From a checkpoint of a small transformer trained on Wikipedia: width 384, rotary positions.
Each number is 500 + 40 x the weight over its row's rms, rounded and kept within 0 to 999. Layers, rows and columns count from 0. Numbers have three digits each. The size before them is the row's rms in percent of the matrix's.

# layer 2 MLP down (transposed), 1024x384, rms 0.215, rows 232-265, columns 0-63
078:545501533511519464487565496506428467453567586539592456451511515473506484498482461506525468485527455452468487471506456496556510460466483516498509578519555529469529487536508480549532468512556444
115:509466473553504522490487547504471497462532478505495490476493496488461505460478506481509525483543524522443518496554506458507494502504470502492517459521543478497512555483478511492500577541485602
111:506486423541477465507560426574460461443536413503539538549471494531520511478465501517473410572508545493493474477559492481530481481503511517522481466447486514480513544454490525450421480465544437
099:542524526509459479494476512510470557483527572466500485588522516572456502579455524491477495496514488521490489444463505501457443523465505494516477557495508462449490520418503491469480507477434547
067:469571525469466528554500541465522461492467487519507507547534460521435533478526492413455460490527485558557542488566516467510432518530634436485478488459487467474512522515567474518443503540434501
119:498560506411568461458516540566556462503517434522422485470488535586436450450469524520558512453497459504472474418589563536440481538536463578510523574552464504521483514569375491535501508465532510
103:566395499504523491465508532523527558500450386474458566437514535418487546490513514489506570423500507501519545462499521519496477453524445477511519557500422404527571519481513480451545524518469506
105:411489548492485514575548464527530516484524446507500521506486512468470507574501454489472497553485500510449423509483528495524520466498469502483549472445480447473467544499520531484491442494458523
074:491570473551565489487547455552458507575514505566479534580457520475512481473512552573554554543511499471510526524515529412503473501525521488484494433448416558486439506572473509482440468487463522
094:517562539513499523512462480494509492500532560506482528482504587489484460484589471555525468450533509472467496463454463447426468454483431487449539420516516502529526487533448498484552519535413435
097:505503488423501470550450544542496533505457545510529594524509488572516484542503488522500452494483473538537594430468430433491473541506466575491472423497447419445535462473496573444566571490495493
091:551507539440491526488548507496450494566518510526493506558527426478441431451506555482523443484420524534444460449488501493474548517486508496509433471435475466595443531451519499440437495450539484
109:457512494497441536511473475465533524522476530481496518511458518545478507511477514484497504454443482533563519486415462481422485578500541541515515485515545486493479494467500552456485475552562569
099:488454454508534492502499494530504494505521553458502489508490479545541495503489504542532447453539498518534484542442490530559532510526444429507494567526568474539436470472445537449488467475574444
081:552543519471521516538461494477523547552532568514539521519490579529443490461476483547513495517403512496503481459474527421501534524532545503523430518506438596508491514466474460443451510383527460
109:486565483585541563471558498523490513438535489501571520444524483537451511462466481474508497513464520543531479456486553493529487481494581481512548425431487572483544438562518484485594442514534499
104:537449405568493530464410489492525482484525543470527512476503573488434509481548467451458550508450396535474463527466438496459562469546489570522533466507524562430483527464493478521551478479563483
096:498494478489533435473516553541497565473490422485508451497514484502541526466414501501558461491552526518498489520545550538438453440459468594451570474516458433596525487490509513552555585481562475
097:423445469461456540467510483457441450390503557525540509462550493501543537540502490449520448476442456483504525599519500503509507482504475569528495460479515473479533396470497518454388528519486522
116:458500594516528515494497543483495508517505496480471494523537535603458511482582511518558546452469531536494517549535504434445564420481476515480490497582500466454464535585481546516530516440538526
112:460471506531449542501539476529538510521583445522520509512490442506442470487569489517478582523520423496494484417487519465534475482494471487534493538491442481493548498523512458457496461514448501
102:547510514543452587499515549443536552488488478556479508508465510491503584506502562555458491518487470483502535479501452458544538472480445477554467498479525538443528517484515452533516492523521545
111:503525477487506485509436443482486473452527426504507507449484437552517475484461525450496439488501539540461517400491489498428505571457518543520546466463533462561520517480527454494576508494490550
097:529511547538474488469566484503448474528507510557486474479566454456494531499570416540505521491524501433423443526587427519551517515505465542459464499432506516466406519480512441544449438544516509
069:411554484466492497545510514427465475581524524495513556570522459497511532532455466544462507483432431510537485487511438516511511497425613532471469533446540511508457530472499508497434541510493506
091:479510508465550447483484540429481563533460479450484538518513474532510469561503511493487468438520497497508547529446516456513514547561454565479501545472536443501503502518508493560508541515559535
101:501514495455504481481500521449477516463485494509534518554544472516456534497454397495526478521520486472479485537535449552494501549522520462522546535543524505556455486533472499519514458541457480
097:507471476570485576493481431551580512465512454490524515481498381503451597427558489541539482504489495557501537443498574479471527465517453546546522394461477441564551522548459491517497496477501505
096:537520505526494478551545552550539477432496447559505537503493602538527533483538517464475491566411539459549497475495432514519518450523478495514506469398478462443467518505458518498478493481575423
107:441511516514558465485490523520450492504460476467486482484523503511480467405500500534549449443507579517428456488556500448481524478500476468588446552482472512499441469523456533497466483434523450
107:439521560502530566496550531506498482486536458521409509516502492537473434487548462522485482512540450602467486510505451496500509448446510476438480511491536558523469491483502433512511464544400510
076:505518520507497548516452498489488509456535502507532483494477477564535575502542461564513535496541526475468510496522494517426542532552524430441480516526464536468441465520540509543535509506527495
101:536430368431472467477504495515449498447478535517500423464539462487532506478490476504552432562425469558479528567549534536521498488494520485531513390444435544521519459502503485495489519461489513
107:519490609488515481548499533497468533413535537470488446455532491492525489468482519494477433507420484522515591536462432493524518509486545462404466506496541504474491522490526526439424492512480529
# layer 2 MLP gate, 1024x384, rms 0.201, rows 233-265, columns 0-63
111:504478466535525454460478541546492468459519503493555596517507507449521502489471492469527507460501525513509464527459434451500486413525528528490519516561536531455500508534513484518500568530490538
113:499535572509511545467383456451544482522485525537447412468477495562479475477456488515434517447482448472500463517529381518499565492423507476563480427499547548536492500522498533518554538493500460
091:472523522530543504511478445516381544560448527495472473484471497443510536454483533543510465483467492542455480465510490511441516527524536480500468447443545509537546470518549498583456560473480472
059:489429561503516462444543512528505509442465539485567471520475494511530470541516539515505526513432608489506517525432512504501566457505509460524514536557454442457497481527572517513522528513554456
114:502534545508510590467505487491527617471482486447500488420451502524522518503481530564556526512484461596508489501509405495483507469506491513537531438492567560538483559439493547542518526505551457
106:489511546489447524443495464501507479475493514512564504480503590445469525514545526528506517515488583534518483457544493436490468506508512494547507444458518464471410448493506561508438535506482513
106:508474562537445416543516553508475445476436467486499520529513464492533504553595453506489476501495453440571482543515462519417546449571474461482472499470481492555553484499496495560500554466453557
069:469469546609631469486491487506477552506498436531503511520493500403502387494505448549533485563522479460472484550492449402523522488493517512402473465397468510458503420481442540498482411528533483
090:545527476502514584520492503522556497530499527554528548525456453541463486416513533510460413498482472488483528484488505485475471536480471542417402479535500460551509498503497499513483566477449528
104:508571507481505522535515562544456470426572477516489506470533452540429520525517453417525542440516535527471517451531496489543550413553592480433520546529496517459567513510416588536460455506446459
091:469530485567497467491460488503544576540509448514540510464488485530446550471532516529545537462523438498499542520542528483568505516498510532441540443537493549541464368471543500527508495551420502
110:474535564479533483511408473465581427457456499498499546472495558496570540579479542556488481559435448560529533445445490467458462536527581492475511490465441490499499525452510552455415396588472551
117:498468487488498490564518602499501460460479486449453564451429501513420512498512495529501476494424502578498485450425505492480553496498574488487497512494443454494491546485490556504511465460498459
075:557448496483570501550511463442529457538524453505498502488482481454503537515498506518526507496417454477513565511528484424508449499497487500508525530538500489503510542499523568505546506550457497
105:552499447559448518464467473478480540512493576499528537557483524524464519545535536503478479446522583578462506473471464443502478504527448421531469513521406438521503540487592502409574455500492506
105:601500508546450488483412545527455481540475499523524516485420441531537543495562533528501535586586448544561492469538498470548490520515472515502527526533594537493537520520636465544490470551430551
094:451530470554482553523424461510587369450455453458489526501506510508486451533510479440493563492526470476487452526460455450494477475431487486511478542453471511583489427462525481524456515501506456
089:539540518531485544506505493402519483431563492522491503455544543524458532575596526463475427466543602482514524465558528513505516510482495508523486519549495461507475579511510470413549505474451566
111:510507533481494469535491513546533514455444466490472532440521508473563498551444541443474506527517493492480533500548451519472546511505485502576497490500559511478536485473491547527491510496481532
112:513469559521492489478503575567464511551486499536497515487489475470497446546518466487428509501497581545520422474503472421536567564455525445469489513473474473415525500427536545409476494469479469
107:565515525526434472558553418518481492445526598535438518495493541544571517508487487516493515503516542550484509496531515516486540480534513441524476481497491499511574510518534486458528488524490536
122:496506506536500470459483451479497540501531574554521478462443504532439521517462511491568589529540504472533495538508512489463524492500606539440497527523517527476434526526494569563496538515469488
104:512466467485505538471512516526604562538539440488466462529585492574488523542550451530552428594474493491458533456452512555523489515537423505482550545500509520498426491442475472521438584495527493
059:527503571487544495508462514485448537558497523449479501500423448545499496474513449529499450449518472542459519467567478480506499502491522550441459490496445511496547467415448535487504419561497481
089:508466464540511486523468522543443521458497450492533487462533459504508503499544433581571539481530538471484504487479516448443482508495475527530504513550538471477510533560492500407507556526528490
102:413490516534554542546507596513387488481513492526518487564513471501415509445512526540491471595476499456503538462560504508556505580436526507486506490497534476519534430516487560475435499490489386
087:500533470462510503559431488500437519525539506470559455467561487540588490521481523527459552510502493486460549518457498514578511475488509534511510479526541470440459513519493544495511518520523553
087:559516492524447514557445541506515453467506460522471499545514542528509412499444512478516530534508537416489457520478489467433573519486539492507525470480493489578483528454485553401486463513527507
121:584535480501466515524529534533515547524514480577472488454466483564458499537498497501517527481592460433496511528441436461545447505496536460499521459543549507515589444464463418510579544495441514
103:479457514485547554530544426567613553507506435466496466555462537533544520525495517529480467452542456458452534498532478542482467495447447472453476535503445532493569448526451497459478483547466531
073:452456466483558488494501514486532541469478420541535490525535509465516492528455465492522497482514486519535524470491500480542514507514537478575446514429511488553440488485515464578513536545493520
102:516527536470544469515514530490491487434484555474468439552587565489434509486518616545464555499420525513530536480485602462456590510466519520525504517478498500525510477551516514491519494528558459
102:474512432534399533497548598576528490530506570487578467447428456481482519494486537412584470486490496454539516550476468499472528446453531509554516497454528475453526532460530509514529526471499403
# layer 2 MLP up, 1024x384, rms 0.194, rows 233-265, columns 0-63
118:497441502533495481539479609490595487497494475530469562487476531533486513508548552452476518479491502464445540538508415437528526450563530468444529458457524496514530557519498532587542488522525533
098:491400473415482468480519564491449427499513484518580548503539430536505496474525461509522482459506546545500497487474519493530524516563556435481588504505499453517488517515509493493449485490525481
086:454547513498474462488561507443368538538546561441459432529506501544502484470543549542488577486579482500506515477547466487523466503531534499505490479494573484459523560569455502525470475489444491
056:490496477503523477510557522526504476482539557558504440527532497441531455464469526491493584487450507521498511489517501491506477503511500484513546480481472433458463510511524584486526468488515448
121:518490455582516450496549497525548562503488552515508525476455472537482542458489509560521453590510460536539501549488494525509512551436539430537536508504457530547495506453442495517432557488494410
101:504464530443474486456486530496457474501573455532497450497523569475512508503499510464533471430474498509464491450520486507476452525556507508503538485471477521530472473507511474491462571448479535
099:484518468480526434486468494465553493593596467513510515468420482586455497485509452568516573430588486553413459508514505468508511559423542530480490425511528532482527469441545543430565501538530518
076:497536468433445542491514480511434469521519489496491452450488533541454521511507482474531521463500521555490534467585481499479469485454511501550458480582520537523529539527447518491510500527492547
096:420509512508453504480543540512426439515453476578478453483479457520517588516429488422562542471418502548508526438479492476504501427579531570543508466537505537457497493499507478451472497469461556
098:453450600524407463538520568509481514518520543505414522556539434555496498505511565536493503495470483533528522508465501509489558553482517465524510532461501477522520453527500454500477480509473474
092:486525485496512570517463477452584524460449522535475445558473519529510507534513436460498526552480555466546484485467388548510547507475496463526508528490549504581562564472393525474521532454481455
113:516456509515504439514477476456496478481480458505476477428507549526500517460485519472475448564516481491505515510478483555471515497504534524447462486496483457486558613548494524517460504509524524
105:472562491501476520471484474516437550468506489568450552476493467435510479492487450573504576555490518563452525556478489409504401537596485545518592543426497455470508604532489522440472494462490531
071:423517487537462483423518491593441556444432513495470479488509436489499501508504446442511466504580498522515515538544479577467550514502467538445505464437520509500480485590503394528433547485501501
115:544493474542481447498474509495484502487462544418520473505535463478470502425438480494538482561491560615441547545588555486537528490437494457445484491464461547472493495531488507508494501502475494
100:467555422468570419486472453592550407466539559508537431425519495477484527524510462482545539486481457498445455533553451508496495460513557549560475469512470565469507574511414450467534526485476520
084:476525436515483459448504486503555507457467408505505473509457459469464482492439575443528467489533521475486500551426471517405456461453532506524556577476477492597478442476509512486506535504514439
099:517503469476521566451454435472511479523455538436520476457462473549450538465513520528497512501465471567439514530429463474522526455469473468493524501402514464510584391416472489565513486447461504
115:582509531514506565517530539449504595512498491464452476514455431539429505488470533560509502498474528484474457493469551455586527484440479438455497541572517513526535511555508548531530520521550524
114:457509471541506523508528479479486524481497480435507444451515505517463516447487537495493512517480486544512468489544569510538406558441468498522529522537550512509544551515481489485502448578487444
102:436439546466529559408443467399497489531527548468533591499439461488491476515510520552446520540490438525549500508508562498472620538459503534449520507456509503471518581436505477482512554542537474
109:425557458453463460444546508495468540451509502559454525467514482528511494533525466510428525468520518459469539486554454446480512567488475438482509547473513465545410478511463464571481462520482471
093:483562513503451447562431501531512552544565519494465564528475407456563451471456505496527495483452446477535460542492481453558509477511509492563506459466531465441532523516558528476529407471504524
064:445469460541430484493566476539549499414536485595522428565547499492486526497520520508538517483450557545529500531518487435468462552526429470531533463479417454518493479557471504497488543439513532
099:561539540499476576474572393571502442493496482517506501467472496497509527482540527519456447498511499518488423482495536532506479532464524498488548516495467523540461465529519541493479505414467421
099:496527490547528499557504509520440424545531567570506427528437514551490538611513507514565504491529509455502598445467482482620477464424482490499589491547525551469477468451503436393519490471508568
097:481543560467477526524505524567520440490502464512426448521520610446568473531526489463452473539459500534484459438520488513557523553494476572561504519440480514516526501474504506477458548512432492
084:446493542528495548493536515520480411401487504474561465489446499524515552539524508476523444465467513580525512400484525519563469466553482452516492552481412507453519456556514488527469508510477513
105:437482413484466451496642482559473543477504490407511544453454455442491515430479583545543485452490515424429503470491470494527559517480518434554515500504445487488478479465469496512503496481540472
111:525488547486521492543507471504462441499519425547433530585474496532442453545501522445520449480489596570493452470476506503486552489475557501537515415500584499462437519541520465517556444505434500
075:470512448498516491562567556514476463560493495542499496524545531445526476483501550478514570453461548502537478466440443470428467479496520578511455494496534529505477431477522491580469449476501449
107:486480553456456540482528507442520549515537487551466474523487468520482427491494520515543556438536546454544524511421547518488463425493531461451510462571510495527534545527510552567519466525514507
109:445471408512466475448470533527498541502541472501559472518493497587543494563485476464438516537526546467514494432507517496529502497461558529486561493487527520556490446500368543488492433551525509